Weights of a small GPT-style language model, trained from scratch on English Wikipedia.
Size: MLP 704 GeGLU, 12.5M parameters.
Architecture: RMSNorm before each block, rotary positions, no biases in attention or MLP, untied embeddings, normalized queries and keys, some layers without attention, local attention windows, a smear gate, an embedding shortcut, skips across layers, capped logits.
Each number is 128 + 32 x the weight over its row's rms, rounded and kept within 0 to 255. Layers, rows and columns count from 0. Numbers have three digits each. The size before them is the row's rms in percent of the matrix's.

# layer 11 attention key, 256x256, rms 0.0345, rows 214-235, columns 128-255
099:118164133114090105124099171061061165117130093136067155124146173088176146185152181178161094158128173145143095203126079095080153138102143138107133058195102157072133138075117147160121126124149126093093111138154146118208151115103111144143081166152100144136108136127079133161137122139214134129157159142153169125159085167137181137145123104108110120178115140108121173141136134109138132133130
097:167091139109147128164121107080074094140146113180128103125133178146094149148139144082046115185145097070141171110150157211098183134078156144122080096164109137109102126146086145174189135141039106121117105094099095125127128142092170096134075107088154164123121136138116085138196109125175121164187140096143184152158124116165101094145088117112160103106109146154134135086112091103138157120150
101:114119113140120111117120117126134080154137109128091095153160165184101145080139057141121149178131144141179140168072096156088134146073115143125176134123132100191122120149097112153109107103133116075125175109120161085115152120217143180108118120068096120120162112139093155095136109135127131134176150109109123149038175149107180123119113138120138082120130160161167155155082162120160142065129
102:105113104157142121167119172174116119118081108130111109166078123133172105129143138156118148103155155129147122093095109135121119153154141122037084151153096137132135157151125150094156122139145152184100107143073135121111120083156114085087097185123083095167165129194141146124096140085135170164150103119079108116171096127116142100105069135095117116157126126127114166126091131165103146161075
099:152157183125174132164158175131088145163051091184101101135114156125103129091112213157073138140107104130090064130116117104115184135070136155147085068130102146067109118109119101150189153167137078145046140133150108161156130052093147135143085156150155137067181122085159174066139126053125137129162140151142129104115088123126104126159139120124119124145085102156137155089174117173168154097200
115:200081134124142169023169162092131125126115099139105156172151097088090125144130148170102128125094165113102124199116172145116095119105164166145121092198107095178106120093049094097133175134149138138150171140071137173091117066123121128157117108132093110193153106129083134116137124152120102084118093146136156054070164126129139158116155102136128190122155132123104116077107100142180136098088
103:130136136172105166156192158148100118132129136200095134169138086094137130167077100135117066171142144135162140126098116144095129140090160119070090126162106123049115080100093144114119196085132130062028138186130168176121167146141107174134141192143153134168129117044070093133127130156214118134146060128082134133095143125119158077156143120135162156174109181140128129135188142109159096183133
105:106090093110110171110128113135154105170068170087184146097132148157105131146142161101081113160125135119126088153141082128124165081138143159202108142138193116128106173079204109163122085195130130113125075154147117097156197112111126140120120155162120135120152099131174168079089110114122134120131148221107121112094135120148064157123140154111118156122124138131158131114182140095064058104091
096:146129119110122132050128135180104159113164124092139097144165205125131147143168137168073185097131181126152077076126112116123083113162118126168133100133125174176132126131113083113145110175137106135066099186150130109102110118179144131123081068125136110111201185086085095165094096154116131069157110084139076111086123147139144175126143091189126103101099080130088101109099133087168111143076
110:146067080157166068087064074101151144114134062098149153160118116110148143122127080136161113114114110079108123137142121104155158166153150143082101170153125124134122152159106140087131179069126174099160151137140130129130127179128101144138086137144158120033148181103118092180151182114126123141131097117144172100145148103095154162103197108098081110183146082105155138143113130209132144214184
063:098143157177097138112099084148110095146114166113082112197125150181145066103059185131131175110150190150097084174135151129089096136127118136168106132103114132164166145127133131092120132148170142114188095149165085093140171121055095170125175092128091176096099137175128076108136112058160116104141156133078101142126158100179106103170177140141113098082106134111069145092105117197072150114094
071:152173186106070097179153140073101126139138129093153109140099131124144150118121050114107139177055062140108099098111103130158172129128176077139109160089150140096146188193113113138137140083102169105106138143128174168115139110182147089178161141147148023166160116160103108156133161214098103146067092093133157127110107136127109204101122112101123127105118117110041130110114127077112161144149
137:120134104150157077045118125112126125065203090053141104151091186163121085091103073134121085092192117130111131104147120120161092080115115165097137176133152176148125105107089195155067108114110167167126155188146077086140097122123120135130122118120129183105099151131145121116083131129138126138144123135151084032063129126165087112166153155110105106074137124117148141145127130116057077055105
067:146107140192096173159116111125106105149129080148131130148163114166162113116163159161105119146122179180135124073097155090126164165135125116128133153105115145090109071191149103140160136184095073110138140064144140171155131160113179167085113156143161088113186108180127085179121080113132111144195116113114121149105174160136182177143082103145126113157160124104159071127147092093127125176121
091:146151115140139114121120143114085147098159096051138080152087170147082109102095107129124075045188125097145133140168061128178124128137168165144149161134114194143120113110081201159073101102122136214092112166118094115141101204128146158143114123136146145117139163108135069165101165087153134114108141129141102060036118134146148103177112167110109132103100149112167137115135147135123074102165
162:140084152129096142205114097137182127135065151190126190122186069095148144171164174106143181196067151150151121135096135126085159142136113107147140114122163091116131152176167073112189154150110125112169141083093182150125207122102108105086132133143120077141128110145120167111128097122097102133153070164120154177217128147112114163105068084126151110140153111121094119114089093101150170177103
094:149117176068180119120193108149061082139141120191092114102137180126087120145151147111101161223117070145184101162170140154137175163152159118163133147118194116123146151119132097088100107154137146108050074106129153181187114084141166085099094162110137105117162085167139106118140149104158150134156143116153143154164194199151149179132136133134138146142113073110112157071106135127099127145128
101:097124100121135169066087099173151054147127154152132147107149149149125112161077137139121078191130131073171171081094175113087109147193076147127188134142137082115130120086142135185087156135144099124100082068127135154127098104154180134132086103122105092135087129099104153108080163115133145155142141113132156159187149134130106073153183176125147108158087132147111101161150108156168088165106
092:161145105180066187066138178113159133125068179128135181085152161124109139122147102082053139128132112140172177171129065180105061206088132138115151130112125097163201099132113130134131136108109180085080147119154145128104103182122036098114095114107092127164123170080136073154116089089109086188122144091118147095124103113125104129107102115152125112186060094132127161145121126060105127112140
095:154146184085130170112148100121082081110121201120111127176155184088151088134142153142176180079128138142103106168136151126213120071140190187173150069166099157115105129098157117127084083182144126145127126179151106118134082122138095102103190108082139136175117201132183142119139106138101155133079130096165073136121118068109079162118153126142142182101127094133119095079159139122131109174071
111:137070145168148143135137129138153184124144174108150116124143105100160138134075133103134185162160086168098103142078151132113115092100130149062138099166134109134128136128162104162106122105122125079136101130056146106148182113076107105142074139135172177202145186177124113150095090100080127159140066173200132098108124140189055107132156122186145114128116156135120154144092134165093150088111
108:158114119042162148132162153117115091110135176136076169140103144107169149113063178130140127136106085120084125114174133108134110160160120085226150143086136144172117143096154052122105074146116147154143087191129115096122093084089192108145154104173102143094101118168108100096155115126131160145055168119176052098118134118094055119068165096103129162177151167131170138145164068156100120116133